Weights of a small GPT-style language model, trained from scratch on English Wikipedia.
Size: 10 layers, width 256, 8 heads of 32, MLP 1024 tanh GELU.
Architecture: no biases in attention or MLP, untied embeddings.
Training: 587M tokens, 4695 steps.
Each number is 500 + 40 x the weight over its row's rms, rounded and kept within 0 to 999. Layers, rows and columns count from 0. Numbers have three digits each. The size before them is the row's rms in percent of the matrix's.

# q: layer 3 attention query, 256x256, rms 0.134, rows 0-95, columns 192-223
# k: layer 3 attention key, 256x256, rms 0.131, rows 0-95, columns 192-223
# v: layer 3 attention value, 256x256, rms 0.113, rows 0-83, columns 192-223
# o: layer 3 attention output (transposed), 256x256, rms 0.101, rows 0-83, columns 192-223
q0 100:523467546470463498497529545534495447537422544564502475571458422515498432501500482523465496483584
k0 079:471535545486517558550516534484557525463602491496495530497493441467427495490468480484527575497484
q1 089:485589429516536483459462537539537515503489444476514495483477517516525545437506512462521525512502
k1 111:451470471514505410373446528443369451519426547533501453489469467500506403491503574506434445542540
q2 093:475390528514498522512465501598444496571558471452478533518495490485518556422536522562474531509517
k2 098:529458471537539517449575435445531459554463513502472479494515440465562486468542488482535497516487
q3 094:481539453429546503482570465449533474589461529544549482492554580423520488465495454542499549513460
k3 099:498470443531482468478500439494430512483537503473477464552442502449499502437500500483502545528568
q4 086:465508486486477453476530455509449482502529529589504509566468492541526458499529550517500505498541
k4 097:506420553528496519468455430423529537527442480506482532498511539466445481508475558499446456436547
q5 104:512459432516504596500541493498530528521466526480491469494500505508507582521526452467517519491510
k5 096:510453423550483553456461456476514512539481431507503507486477512459523504488489485497469529457508
q6 102:561492489488524501538507449578487495469505460488532449508442481520477446557463548549510473526559
k6 091:448460480519547491500482477508503516490464473526443480481522474458442528430442485523501525539527
q7 096:511492513478500455503491560576503527456496475453505598481577499483522512428491502453507504444523
k7 098:501416543408452529520529506499454453509477499458502445535494476499454476509471561539580501459489
q8 091:431512481552491432478539586540503461462476419430507535463533480445439501500463481488524512492516
k8 092:489487473447532551454533478544519470591447463546532502471506574423448491479498442464474434380538
q9 096:452529520555493472451498445464550529563459551466511599426487524470523423507494515504458518442493
k9 092:506522436522476509541456427522505536524472522576483400504533561514591493413485551497488528480471
q10 092:472579553508465484492480500536482476470572505477531485540455488486491438482545493519457520507528
k10 101:529464499467511504458431451485418531425467528528521547458440454457566425542474449467482448470491
q11 110:507569476506491480462533529537503462494502508485545553563506529496510532514545549523459499507481
k11 097:469547564455402534525428471444547477537545464525433537576486470523439513484421528532488539439477
q12 094:470503448432501480469525463530504496482509558487499483555456407503508481449506474506545454560548
k12 104:430521503497579584495490525475489506440493430519470578529508521446480521448531507519474538485449
q13 119:469565482430497524492462550556484514510421547498436522462398492457493566521458532467458541439491
k13 105:569511493508503457587428547509573508400479470468501512542517521524514526500462515439501413568528
q14 128:480548442538558573534488503510535551500527438458494499485479436492545514476548490546515496573420
k14 101:502440516520535478482533479483531462508489524469585474502437588553511504502463549440462490511464
q15 108:543525443515503563556544524530450447514484544509514510540525437518543494511529546500431590500524
k15 088:528467485496495450402512475458486492543508445599463522509540543485570533462492476491501543486478
q16 108:558515518487466511479497470511552543423516603561500439497529551458535493482514455465541508484456
k16 097:429487475444520491477504562461479515499487490526483513446401366510427513477544522497488478434519
q17 096:561459492465563544503500470457519502518448492551478495477494470485579506543518493548446502594512
k17 097:516496518526508397428485489443476524507563580494531468581511500571471444475504507544487448477451
q18 096:537482511467496469457500527478508469496409514545515475434544457493493474406507528517531463448517
k18 100:486424476562495541431534473511562472517555450577516501527445551568463567546501522523507495515558
q19 094:486492510536475496492474482524609489497494530506491522501500490535567479464537487482494473492498
k19 098:509528508514523493477530451443483532418449499501520519519438514470489454522490530490495462520520
q20 098:506523433502492493459557421551513469473519506540515508494415499512468507514563558536509476522428
k20 099:508554482483495527527508496486500487509557482530433565456554496499470516509548526452503430432558
q21 101:517514450456466473546514531492485559540533520420534441448434541507533492504524499507533469482496
k21 103:490560479474502543485521565501508538479438603468574456545552508490418463546440509486488490511508
q22 099:476594459535549510515553564489465540494479533508473523517588504475525472541498501454547578499557
k22 088:546495518495491523534470513469557479450509492485501536411556504508529526521500511534511487451564
q23 111:464557479522532531461453521413434463438456516512451480518458492485445482517436501492541512453494
k23 092:509534514517550495527528548617540466491389536507483513473479492532511462499468548503468499445574
q24 100:545587496457495452468539569514524526493518512436459561519523517508584457542514514441560486479576
k24 093:483432472569530511530493451483504471525548501561525492568525442479523587503456516526412540553467
q25 090:530451448435479482519479501487406533486421550560483516486490437469522509512479580503536505528498
k25 086:434515547547521553487467475517524516520472456508521577528504517452491481526520453500512488459478
q26 094:462473469565520546526531451445541526518457479526494542504465512537560431508558519530602558503552
k26 103:534482551472466523443521536533403467492530450461449530514427473518494551481506503424465495456521
q27 100:457492514461507518527450477423509529479511464509534476533530471545470555455520507501533564537483
k27 093:548525593478514513502567448520572528551524465492485587496506476535583478512508460480516524506519
q28 093:429503471469515517526393582516520537480504441460484529509544476522546478502479472540479549473500
k28 094:527462475492459482547510462453474480460477471536490492489483475494579524551519495545528529561524
q29 105:598521525537555472519462555529478458558500459481439467457465466522540434472513521458513472538538
k29 098:452486550504450450505511500522490509489484509461523555474572549486452496524412512532476478483510
q30 097:498450508553553523475605566463505475514483490505514515565470484478475517507613456507573504484502
k30 093:531489478517471548514408424487527564451500513528405454571530455513495492496477578515444545546515
q31 091:462529524519432511500490439486531464481505547518558485501529550485525517538416563541494506488491
k31 101:505445477490535479529514493487498426554524439529484524563556466518597558496480459478544522557473
v0 090:492545476517488469498574506495515564473467460470502575461487530484477520434527524502476493469555
o0 090:510551521474524493485499437492524471501506595485539491495409436563492508515566483461460554471382
v1 097:451542520468417548496476467533444496472461571482555459584446530436495471390616512528459501574447
o1 101:495429450363539456475482488463545471494493522502510520552574503416498471493492480495478450480512
v2 118:420515517492556508490476492468390520506522479495467428471483481558484487500513451467535570518468
o2 105:495499503521533492504537557443482539396454524535515456492434417460505501469514484531519486531531
v3 098:427468444538513509454485497448487461527368531538483522515514510476554475446498477528465515487561
o3 096:534535516525500506507461519464531457462501535568559482516492515479588504511513495477495522470482
v4 095:486455513487514516444515495499508409407484498484458468541483600501573428521483460510487501493516
o4 093:459426480492506515452518537504423472606459525415521457549482489494543504485524529529508506533516
v5 100:564490509504506513514472524526496513479506505487538557554477523555419511538499538462531417485508
o5 104:460455497493560490526477496529582575516563465523445453438466548473500531494466581562499475531509
v6 097:489491493515499506510527472497542489527523567506569545479505571497526517534493495507469470508447
o6 092:544496485514512450450458438539451483506504540451553456475585477472451512517543541450470450460429
v7 101:483554463505515526526518534496499480441537445501473554504462475471479473431524485498549463464543
o7 099:501537501514506439474505572464504507585498554527501490518439454499541498503582476526524481476491
v8 090:550483507503516547457514511499499450552514453474511562575472501491493492529427483488536433471528
o8 093:584604466491464474503501551481474479516443468479515571502481540499498517487541490514477533492578
v9 095:513497522518406573485500470431517526416490592511523498466571403469492517461537513504488516480527
o9 094:481478514458590431409470545498480530522593511525488508526448441529469437531508495487493480509572
v10 091:497536535495498533475533490537438401490541458499507559524504558518432463503523492569515542518506
o10 092:479497464508494543511493559468409496479509497512440516516486510507459588490509484452490560513569
v11 089:510493538533534570491496476464509529543521501498582421492510567492461481440564511491560480513507
o11 088:485512457520544487480455512506599538438455515478482486517483515490468509549459514434548512466481
v12 095:509480496509436520477517481385498504398400483509509497519446559484469515495450511470524552484517
o12 093:502480543508470515556538444490533495560437471506492508507487517465498519445451568487436496487501
v13 094:429526516452551500479450522475479523416499492436522571510460484516473508500493544493490513468431
o13 091:552527528489470520404469468524509572508435532512521428483486501465482529474511472494547452533466
v14 098:503470484535515454511472522523439549499498505593506417492471482495479534487431575500552525485427
o14 094:472550552564509473412566550531464510470515537479506527512459454464456544413478570522466555491438
v15 098:562522536500469448493481522489520541510452505458483541512418493461469478532511467476489495478512
o15 092:537523472481400439478496503552528546505560510466529488521592478515464429533534536541529507416505
v16 114:445551500520494526458530412513504551505512515527531441489548508497544488444491514574481539582457
o16 116:470456500427477512515480507446378480460517495527483525534496500424493388409540466492439486493602
v17 095:419465473519602472508512512478494442490550542502508545528434436498412515483495522480471526525493
o17 089:509536488492493526491571488556517484460502475482434471494415421417553541524477429498478428466476
v18 095:565531433540501449487433476545506480541603442507554486495483517577572514597502503429474499457521
o18 103:459507552514554487487584466514571496521490587526555584530561411499559553503503569505529455469525
v19 100:518515517515584418510479459533542545477416505454456499517511480505542537502496462496482523507519
o19 101:422556459514433535422513464461493489543466475459459513533526433453446444508496470433497529509495
v20 101:555448495511468473529537538522532493539452553573450489454481570582555515489516486530544527451490
o20 100:486515548564529488512559434580500494546570538454517490552516499536508481473454547425477511556480
v21 101:488519491454531494517565522492507485482512545597491528471461551576516515541505429575551502519535
o21 091:464531467459474558533550476522522551482499506592517590552468539523490495439456516513491483540504
v22 099:551483553457495556494521467574555513477540536458505532486431451436528492479417536492426494548456
o22 095:431556500509503490506477506426486497555528418513492502484532519491485513528518527548493537436490
v23 086:567509555499474547507420455515505523520464431532482467571537506526497463453526454493541449508457
o23 086:487493455464468481491496497498442485469478567482501566552534458434550481447479470529456409543512
v24 093:480518518515481460476489560480468475546463430497445552477531450473496429492504416532444453492475
o24 094:504558605532518434505571510476515397460506527546469409455504498517496507426521492479510499477565
v25 093:429505463552544515522502557512516539475513495518513483477464505536437530588512471504577507501504
o25 093:497524470552539554508527486482503509484519505445516458539536468553479485503523503453538510558449
v26 094:469497490499456495522462469527442471514526482447509493582550544521530531407518461533497501440434
o26 091:512456471447456544465518440501521522419552462543522517497510525468466510462456446507573532522473
v27 119:434583447501535487524468520514515468513521584462541471507464528576525492550408544444565532536456
o27 108:541460494515513472500494504458443507431451466450508474512486495410534438480521539539577466539542
v28 086:467491485513475426508496494452519564521514539558482422577471525496499510563504522483519506515465
o28 087:480518552520495487527494472526536489485506452500525412472503553448465498504583499523514505568479
v29 102:511468513477472518452472468528540426475514448508465553541555474521506512456543476502537492532490
o29 096:482535441514578494423493498491546499529527478412534565419559511532430521554522417495504474493560
v30 103:451478504421447573506478401453449568518499467507480476551459431539520523551503467499447483513456
o30 094:469551493489583518493507490461491475368498542496592633565506494421478550458499463532470439522513
v31 098:407518450520532487514496532488484478509467515556520491409514435517537451517559539457568485544465
o31 098:489464500532472526460553604507412501489571540443482475510499535428441512544527547554524513582568
q32 091:462525510559512465507527479504501463493509532541577536562505469584520406463524570498497489491498
k32 079:517525469469482507497467486551521497469473592487526536504450501523488513476492504553482455493428
q33 089:558570456499509469506478580595538507456490439417494550528480515472493493481493492497535518547487
k33 104:471515488499421524543580452487481471482504510481422472463528514482512561488455420486496499485547
q34 098:433527467557472517497537475465504464459524519484544511544483480505517446472416507473521527522504
k34 082:440489570484512541514472455547530476512500461493514569542571525511551518514525546487494518462500
q35 090:470547487486506431508440453600492499455506456556512492535472548582477412448515596499470506532504
k35 105:509539551521522530475549431484479524551528428500486578499526458472551520538474555524520529472464
q36 080:475525434490476499460446500556530454491466422533502513513520549500524584544489500448517485485453
k36 080:439520538549442511435534494487483541464494517431534457471470570533536467505462440496521452474488
q37 081:502490490546488569558540495422488471438533436517422487448479505517498581465458501433513528585534
k37 088:553409467510490537438479538527459556500570507515523508554475480509492529513494505540500475478464
q38 074:570495488507493463556482531569521584485542478482449532521531534473504526476519508541579554577515
k38 113:573493487510484514480455508491514455510554561568575457566471490537458475504482561549514422488532
q39 105:519515477565454507472471530578547452510631450502444463466464489497510439494543521548474503572444
k39 111:519556527518494497419544480526465498509566493517513521547473486472567540496601535496543504596564
q40 102:441518543515522493501494549487512488532486509471551455510516504438546523544499529529482490499519
k40 118:477490364460484549440509565488453439471560540496555527530480526419553558471502515534484488544572
q41 092:518443505562532477479574514526539505516493519554497515565472523559513521505486520508409490515494
k41 110:512542466565473519511481602476453482480554477582525500520482560460553528476515486533526501483494
q42 099:533517534447502548476503447526572435509401481506533496500470507553509527519479403507579530519476
k42 122:417500505465483457511469542438535499410533504493484412459519483491501517510460550547522562448534
q43 108:561442529417515412520478476464499502520515473532548496570473532484541517520524514521473584504443
k43 117:524501514528521507488442501514488540489515480473503488517555456475488577491438561449493491538510
q44 104:511497470541481546546416502506464472522533442549497481499542519563512534507577544502517523394511
k44 115:486495505510507586542447506517489569551504534538518524491569560574523459502477464563501487481478
q45 133:554517496481469444474455488503564462522437431514518494534476570541545431519574456535488456530454
k45 111:584479506480488501477453520458501417532589527571544486575502514518489501503446479507491483497440
q46 120:496476413493479564464538448542484543459470571488504528497571525448490473476506515530513543498497
k46 128:455527518470499466501501444447532439491501518464507536486471535425486541556544465385525565487484
q47 106:458438431517524509490474444489456478516401483572519533518543500602519510471555564481484493483477
k47 115:556543462424475501560566506581484537448468505508530540493493519517482522432513510404515518502488
q48 113:474486491504523480492488469520507524451443488479512543483518491537585489555550446514449479530482
k48 117:468497514528447499503496568491454449483497478481489517495448485438418574564517543481470457568527
q49 095:522455510549535488457568489543430469485487484567505438494442542435451502443592457544510521498530
k49 109:440521518480505562556523528502492520478518521502569398517497606532461502480460515509527377560445
q50 096:506505521476461480453502541470475531474497503508529519498456456455465490466563509596508431506489
k50 108:524515459437604535457463428445562407537505499513486478476529573519531466514506478478514509577484
q51 099:475509513447444508488501509564463531450499530490503505526515491453543494505505458589524507521513
k51 109:533556430522461546448497441478469498544512422531507477512496485461533499489537477532539596484519
q52 099:488453536510550489475449470468537455497450509529506503574518538485494551522476539492462541515488
k52 105:466501498510510492499518519500508491535451459536467503526571441547438462582481472511544512448520
q53 111:477516464396496419502457503424577526512388530520507559460571456495433511436471443504497545496503
k53 105:506504482537430530533477469488530533483547505442514509491513482468477504512509535505507604516482
q54 100:510516487504435489472516583520536492480541466542535507431535524505528561527409481511467511497489
k54 115:480477488560452503537468483585513431418446492497551544474522469489499437558482534466483524436433
q55 107:554512493493518550545469539508511488503552470522562519488445576494522451510480521505503497527431
k55 112:488533461477542542474483498493465547518507511501513551561460483457458552497462526510493551491470
q56 110:512471471564424528487567509464440456497436446547593509503550474447475477538455497456482533486508
k56 115:441451456488484495556550568513517523422544498493512536513528496455516513472434479532492433495396
q57 104:464492580522406498461481590509564488552461509505484477483481514521436468482453486479519450547519
k57 101:539569508480465458469506516498517441535428523544540458461490538461453533538563569464404501523457
q58 102:435467455487476520452547587455520442467462514504539533560497528520496553470508455452573467510457
k58 118:487457527490423486465555523488512529494521497493516513513558512484546536543518506453518474523499
q59 101:528503462436504473479566495455486474530518514491452469420494519475506505582504589455515421541496
k59 115:521518550451558505469500486492474448562440477498443521483518463511544506466499555516510469574569
q60 105:570431433443485487518438514561492573534466458476457479470430528481498521559514474487549463509510
k60 116:580481509539465487538469517537531475537439582584485429540428500563420437472496486478519490558447
q61 106:514458498521478464574434456476528495500487555413539378532518490482532444512468441583452459451487
k61 113:440479462425507487550579400504497524420498465497590499520485543474507442522448474441520459466497
q62 102:466515493419483509560498425452470424562475484474456460573511466468467503547479553422489489492479
k62 108:482427488446482526512544516456507545491503472490541379506576533509507483533395514513486514435521
q63 099:507507488542513465544484449458548500539467438568483469526530514560497410502496515520500509445477
k63 119:537470488457515498484433493572506503487472517442417535565539485496505524403484524483594440542443
v32 109:561464466482504483530435480529496491523468440486553527580462480475542454531486477497496562548453
o32 099:520450498516445546497489467610522450493519448482473544505453498486466500505454577424494580471554
v33 110:505424450454496493463482527488510459587480512577527473546492462506488469515481452490528544501504
o33 101:548580544510616558432433538446516441498510461534515538521453493549453511548347464491485510470534
v34 105:492497458434519472534453420381544474484539538519544471450559472464554529512460519527474526496464
o34 097:487416501430550524539509453505470538531476553485501512539521483477507494453489524487511496485575
v35 108:500558496489505525541479526510493493458505527522501486418515411458514486464460472507516578448568
o35 095:450504523463528430489488476513545523483508447506544442537518475486430512492524436492539559528517
v36 096:506541506537498511581470453496538536525476465526523517516524505435500468503512483517488509496594
o36 094:482475459533443468562562448459485429491533449486487455455513593468490526522519490558555534521486
v37 110:492535482503487507553537523493543542505537508443464461492578534444526502405521482505538413518530
o37 102:520511546555524482478487518545449529539498510467434536453447535527553514537541518502499469532539
v38 111:511434526553494429521519484479464450539473557496536468530440523515542515533513424469511492544493
o38 102:490522460611461474518511426459489538477518510582476544470545501424457572534521502480436445558502
v39 098:546474488522568500502503520496496516479554473529623441508522465516523513510445534551491524473440
o39 095:418455509465538494505599538499593531485560521459487420503546453535472498518485442532487487466481
v40 099:519463518490507559534524518516446441562502468457417565504431520563518571476508515557522496450534
o40 096:494524555579526472542435527542531448549527548460485492555441535487503520533464430539446602468474
v41 113:537480568491416538500488463453473534601558460547480484435502530555578476461554508581462518482500
o41 099:528442541543486528482496490533458481470494564563553431510487464501585530483428573433585470446499
v42 103:509529558446509470492517519472507536518540473452461538494468497456488477476539467519536502423461
o42 095:511527494534549550469518492427555479513564512447488499516426508515522462489475484505484598479538
v43 105:486453544501498539505528495469501484479594481513479471491518537403531477561523476544513474518591
o43 096:558550555520481500549461497476514567461517523525475403539508494517510481434522581512443494552523
v44 108:501558542458504471526575488546498472538475472481430470537576518448451554411501475497490481509455
o44 095:591625518492477453575516523582558475485497559492545489444510467524529471498467495494507539490496
v45 106:482545458546560512529492515513453477429474447536513452523520525492479518496478506451501541602547
o45 101:516465463506474502491485582535515536447494528534474505498551452518523547519502497479500533481424
v46 107:492454548504552487585492450493578499492475498468508626522543550438492479541438500551444504476512
o46 101:502480511529534503459507454405569500488464418580490508466525480450542497497560508547443552502441
v47 105:520458451517471458507570473497423505503451489508487507478450508600497591500583542519641511401459
o47 094:531479535554498522522459513487522498511503473487512563506483453508457492522371516441406480517511
v48 105:500518535502482542472563492505523541440525439412456500476624520535488543512535501466512466376452
o48 094:526470511475464476507541444461502515531537477495492489477483543495482459417491489447539456555465
v49 095:521512483530552528538531484521488450561513468534563469391504522524413500476512472465426559453490
o49 092:488445532504426518511451566573471526525474475492506498483492526528548487478539455494499476530498
v50 131:469483500504542569587511491524543535502453522384513472500536553499474516515497492452489493561528
o50 110:513524504524489443403556499483505473516510543443470484505421488450528532525469465549486494550410
v51 113:548513494462505464601499563567503461443599560501465492492506606488531533549497504519478458574516
o51 104:512411443547476475560502548466491520449526463540507456503451475458527526546511532501485435516546
v52 117:490472466422517505489555521474475530487432465509532530526491464492421507434511395554442507577534
o52 098:529499531560500578529518488540517534560501531532526528511508519565505505526556505540569639534562
v53 102:530503427483431509454485520404531486478506477475518445493585483498502494540498454533568473503523
o53 097:410537480521491517481533505551519458463572543472541534448594504529546505513420473547513556551444
v54 102:463477518534524498554491493492492523560506498444469521543421499533524548543484573424503563518530
o54 093:529493473474543490503505502556477517479532539507487511540479572530617542544505505460489529521533
v55 107:586533516516468497503521478430491471545486543461462536453427460552524498512480441480507469530511
o55 098:485486586526547521543538563499551555485606531559481521516488496529545586516472553495501505564499
v56 108:488512512537491444394520537389455532504509488469439532526519558494593493485511511556476453509432
o56 097:466513470555496533481496537506539453494562481489605495430476515449545468539483460472585372415560
v57 102:505479433536490520456447562486534474358529564553501455503503556439486559454432534494474490515524
o57 094:529496509475461501460482448511473544472434491451469529404459536521613438521530578525452453481501
v58 107:463533470427498423542490449473461479471508555556534544623480506461488438546545436494509531502554
o58 098:465511468451420513422522493567520526514487590546522556480568566517448500571549538486480519512435
v59 106:533479593550502525510507490521559584517537465512540459470483481579507464547497533483497478454498
o59 098:454521543512495521518572470504434445528498532530530525535498490478537501486554486520501479450486
v60 108:517499514542528510562554495510495466453497440517561494530524598465527503400512557440544502477484
o60 100:565460495539523436562508548498501497498509564515453455445502550524518522475475512562486433507531
v61 104:437501505505427449426518560509453505536495495513572474466516497449532456549467502489535514409457
o61 096:504496425465506519559501470578507487530501520486507428482536572577469476505498478484519445502455
v62 117:544506453522504494381431548490358506401472556572537439438507520470544531544500485498518524532466
o62 101:458456566496470455534476459472607483531459515539428413482550477489605546465484512498495474512506
v63 108:615512527490497496533506505530531519449492529497527557496475585485498544482496498531484467434562
o63 097:500515519553586534448477517537518536506492453528490490574580537501508525439544474423506512561552
q64 095:443453470509538447489455510441417514515491449470507508501572465560450460489531481515497483393561
k64 071:493562543525470517565511478486503504503507534560489524579482479435452522501472510506479468449494
q65 072:543406477488477497549521431502453493546470513498497489475518433458555531521503430474518519517449
k65 101:479571505432476479565440473532415473488550464595484511533503506506398445512531499537446579536525
q66 087:434402408519540551543557545447524472472514511498465396480479482498511509448423430434464485470536
k66 075:516546543482537479529486508540490476485495500497529498544486482485371477482572500522586546575458
q67 088:534421525416507483528490579520404488460510562499503418486511585500488469540487494509469532483402
k67 093:477470498542487576530450543472488481472472470502529478490607448549544499531485507493493452475458
q68 063:496527522493441436521507540426513458492508456555461558528526549520507462460546447530451538520481
k68 069:508582443433566522544452500512526555523511548507483559457532449507527527549496515503500476424542
q69 070:462488594547502446480438559496499505557540481483480497487501491519487491424468545550472477476540
k69 083:531472457448451506465516492550511423551471564543540447561500449558500463452479501516575579527507
q70 071:478477498473574488420527569447463484477489538471520499514537541486495474477578494530522494525523
k70 098:537590549556522481507462547572528515511500491541521557461560575462469499443561527504432504503498
q71 107:483484542486528523486549504574486498552509421465510467540550551556494538436506562488483522627513
k71 093:453473455542572491491473456494529554456390548478495531416559554494519511503428477388604539490470
q72 096:477471500471503389484456508550399484489509548505493490523556487447474525500494460511461552500511
k72 100:516538483570503479506473537503460532487508440490433555473580519550517497473492462453513515509481
q73 102:530487428490460462506560476507473527525509537512511450474555543523540482535493575542548471466564
k73 091:498459505468486505504585536433464525521424460476510474584439497496500502484510584512525456515605
q74 106:464567476516531555487488492526461505515492547469487504551555506555501543466457429441599559479457
k74 096:490514506518549481504451470527421492513483463455459473509448584630496528445536530446476483494496
q75 099:546536487462509527561471486504454537463430520473512542472470510550523458399499447546527520505485
k75 104:474527507537462478526530505522510471531514479491444568499488461532540476566568509460504618525524
q76 092:491484469492488486513492492567549577516521545464516447425515437481463459518493446529460556440526
k76 105:497521526462512518500494456516470466491480436518477519473494516423490464518456469480543492511475
q77 123:489402494524505472493519528503491505509503493467500435479522445550552497526510523481464495554525
k77 099:474476455484464475518488563499476442521409507453527482461455475494556451509463472499437564508444
q78 120:493408503532517504460492477521489430505537479482505468483524475553527575531548549600512499502403
k78 104:554430485564474551523523491439477544518566495501508505492519590497500462480530540554426508526513
q79 100:480545470491507528585444525488500475518556524458500525398531483515560531486411427523526500475500
k79 112:453480450610503506471462503509485458563508478430554477455533459519489502500441546463520515459504
q80 104:519444507525534473532533494555491578463464505478524602503487470485559479552596496476486533568478
k80 106:550514476483554435431531484516494543521491498522424525464595519551535517490549456553473498529458
q81 097:516499465586525569472506461496466525475520544528469478488476481547469627552452530427514475446476
k81 102:507478496542489466514469495474539570469578493461522483523513472557579496465624519506397514519410
q82 096:555496615487563488546492506458493585438476518446504492497544526416491529433577452481539534466531
k82 102:524489489518530503511463573500395526472513528512479506543453492482530518568499556568571535445479
q83 100:543456504506495510512469487478531506440447468518555551484533498505495486559449494518497489508540
k83 098:499497505453536434561496439472471489492544535477517604501505499441413457445537563519535516442540
q84 103:445484568551465560591440464538496547603498472468477476458558483621496511503576564504518455513521
k84 095:470582524500440464548496518481496499453493442490507486442439460515508475455545467451510536514543
q85 103:529516430560508524488513524475490492440493511495510526402564469507500471530468532555496563473535
k85 098:541471512460508492508489502465503555465571483506527514511500514456563525490456522536491449614459
q86 097:439468492533534452513540511507504448525563611512584502525502447432465456577521555546514471458473
k86 086:492445473483469579494494469482549455556576509466586501557517532538529560489443462532556512514446
q87 100:513549570555545475542453489543466442477559494444409489561503518473446517490536514535503480443516
k87 096:569450543442473492506431480419425467502455503522530491463511458518512482457521466484556507467488
q88 097:509553508533504552479521489486495457529451510445552485523535499559421547469499512591463509489452
k88 099:461513493505454492465544515541544497495484517541490467457487533539488473464436506475469391574480
q89 099:580482523388487486494481507507453523546433510500438483516431480508519433472457523476441518446564
k89 096:541411545499452463495554483496512479399536557573491457528550502493527542510480506506426570498488
q90 095:531498469417512434426473456502484501470519471502521481439485460536564488539570451473448552452467
k90 095:546521465564525508549523481539492512457517464450516544500478543451539530470494466513599542428491
q91 096:449452562528468494529508542494478514547487503420445491525528534451508529450513546518447543457518
k91 096:561502536470474485536470452467498489437497460564464528477544507532439449443500523472536488368494
q92 096:509481461540462540502514492455502494479482596490517557520454516473460569506584540493546492523531
k92 099:432508483501510483571517511403418526531525552505489486544540524513499518544529493497514493501500
q93 125:424418521548514449496547519560518426563514448507574517509491517489503474541529453517534481545480
k93 092:514568536557522477490489473540481513501536475528469547551588483503524501419515475425469401490393
q94 097:531535527522526523479512528507505546470475474465505550513542421490529513479526517520438428499530
k94 095:536472502481452520479497513516446453513496486536557555459476514491497532546458541532515547486538
q95 099:517594487469516508573520477515465463502455506454482504477527482519478535542535515498549544466489
k95 098:512528532509447515549531499487495533578522493541433476454584490467555509507497461498497557497478
v64 091:546512414552541449512545515540511553536565524525519512573454457531491472472512515487524566481471
o64 099:585526496547445513489480495446537529490421472464497570520491507455491478437588546509517500544491
v65 087:527440510517464453508578537475548507544479450495506550597485520558422525637529552496477479495459
o65 098:458487421481508545538491486487439487458496496508501487591487470485576475433504477443461477485540
v66 089:484510472533542507462464570543538493442523517500567547463528605472488525538497529547560485504477
o66 098:521443517543528509533470499569492461467510547532516468480508519559487500476496506483483498491502
v67 085:551475480540581447459496547520464475479538514521474433475449498423449492566570487456500512464488
o67 096:503474546514468471549440496417578475547462529520568539503455504572507538480463421479521498485523
v68 094:549509485521493521485474452493540499467429476557502595494489470515448541539525552529479407448426
o68 108:493446515530534491496521559476481494456532458469506393491444544472511545529526474524433516494531
v69 088:524468481532530511472412462569495498459412473391545449456476501516470484512510507486500583559454
o69 093:533499507562555477432530535557465448479463516521547488505498502500496483549476630472507467520524
v70 089:510552504478526549534545535502517484517548546466548444511477553458542467428525420481516499481513
o70 102:503532474525452489489510487542488516418567538506481505541472427501520511538489493585447518488504
v71 085:470506571503481511526470525488486515439491537449524553574454490493480410507492543546510478496475
o71 096:512497500507543523435545541523509469480503544520523463500427482487474536506485460494527534490478
v72 099:477521478469419515443511480468450536428443507514484502556471534476474473438521528479492488412526
o72 101:527465544472533542553500482540553537582529499499479493494470472557512515588513552478545565496445
v73 085:489482523502539548499551425520482490550597472521463477495613594527544497537574543569495590435403
o73 094:559542509485564510452505462502550483519495538485521522465492487538536471486501507488517523484540
v74 088:514471533507521494444511505476525555472510452470446503507463580486509557514564460498515532536486
o74 098:475489491461490520538480506491489465522508518484514511520512511519484494507442525463535499488548
v75 089:458491464542490503534438491515487573516519492529479531432465500502477499412459459565428454644505
o75 093:514512524462504460545612554517476442532493506439511528476471540447484484458567524460557551441582
v76 082:498445430499519506488497554479474496440476494486474521558576521488435548519543546499473491570429
o76 095:505527502556506461571489484503546461559512482590508509535513567429502541498463535495465515459561
v77 079:516520497490554519457507458525510504550474481459547479550461458512421535626486509409486441533561
o77 092:453531483445409459506459536568501505459552488482505497542504404530546441526516492542472512473480
v78 088:498468569501449554520494506501447468561511547469475510453499433408506528470509530409544511499535
o78 099:476539555562484507508504553542564507548448511496516543455490535506506462638490483480514544482509
v79 086:458468505461478507489504509460563588480492533522476416521508533530487426560426502555417516540507
o79 096:602543503483556481442507528561441514528547451520476505441490520520541529506537517441478492453552
v80 090:479454500470475503474513469492408461519554500549465487458453542547449516538555539528499556484545
o80 095:522450529512575478512491461462529595528480482468454519512529461561481541456467505519511451487533
v81 089:551541523484516455517443532467497510545445518435546509532515417539491564493513559489472518527475
o81 097:449526519533506528500551504494540535499515451539518489563450504518458494481559501498534478489527
v82 094:468512499506461488516545480570501480486507462589568462466548494512567522489551502535473493590429
o82 104:435555511520522506577507544437505513391568489504484492501368446482557509562491521443558550518479
v83 095:525476567430468431509563449452502535436576514624489550486547536490408482491502470535568535542500
o83 104:533544459505470505483459534499526463546427438423501513556485563528568506559542485519488572500545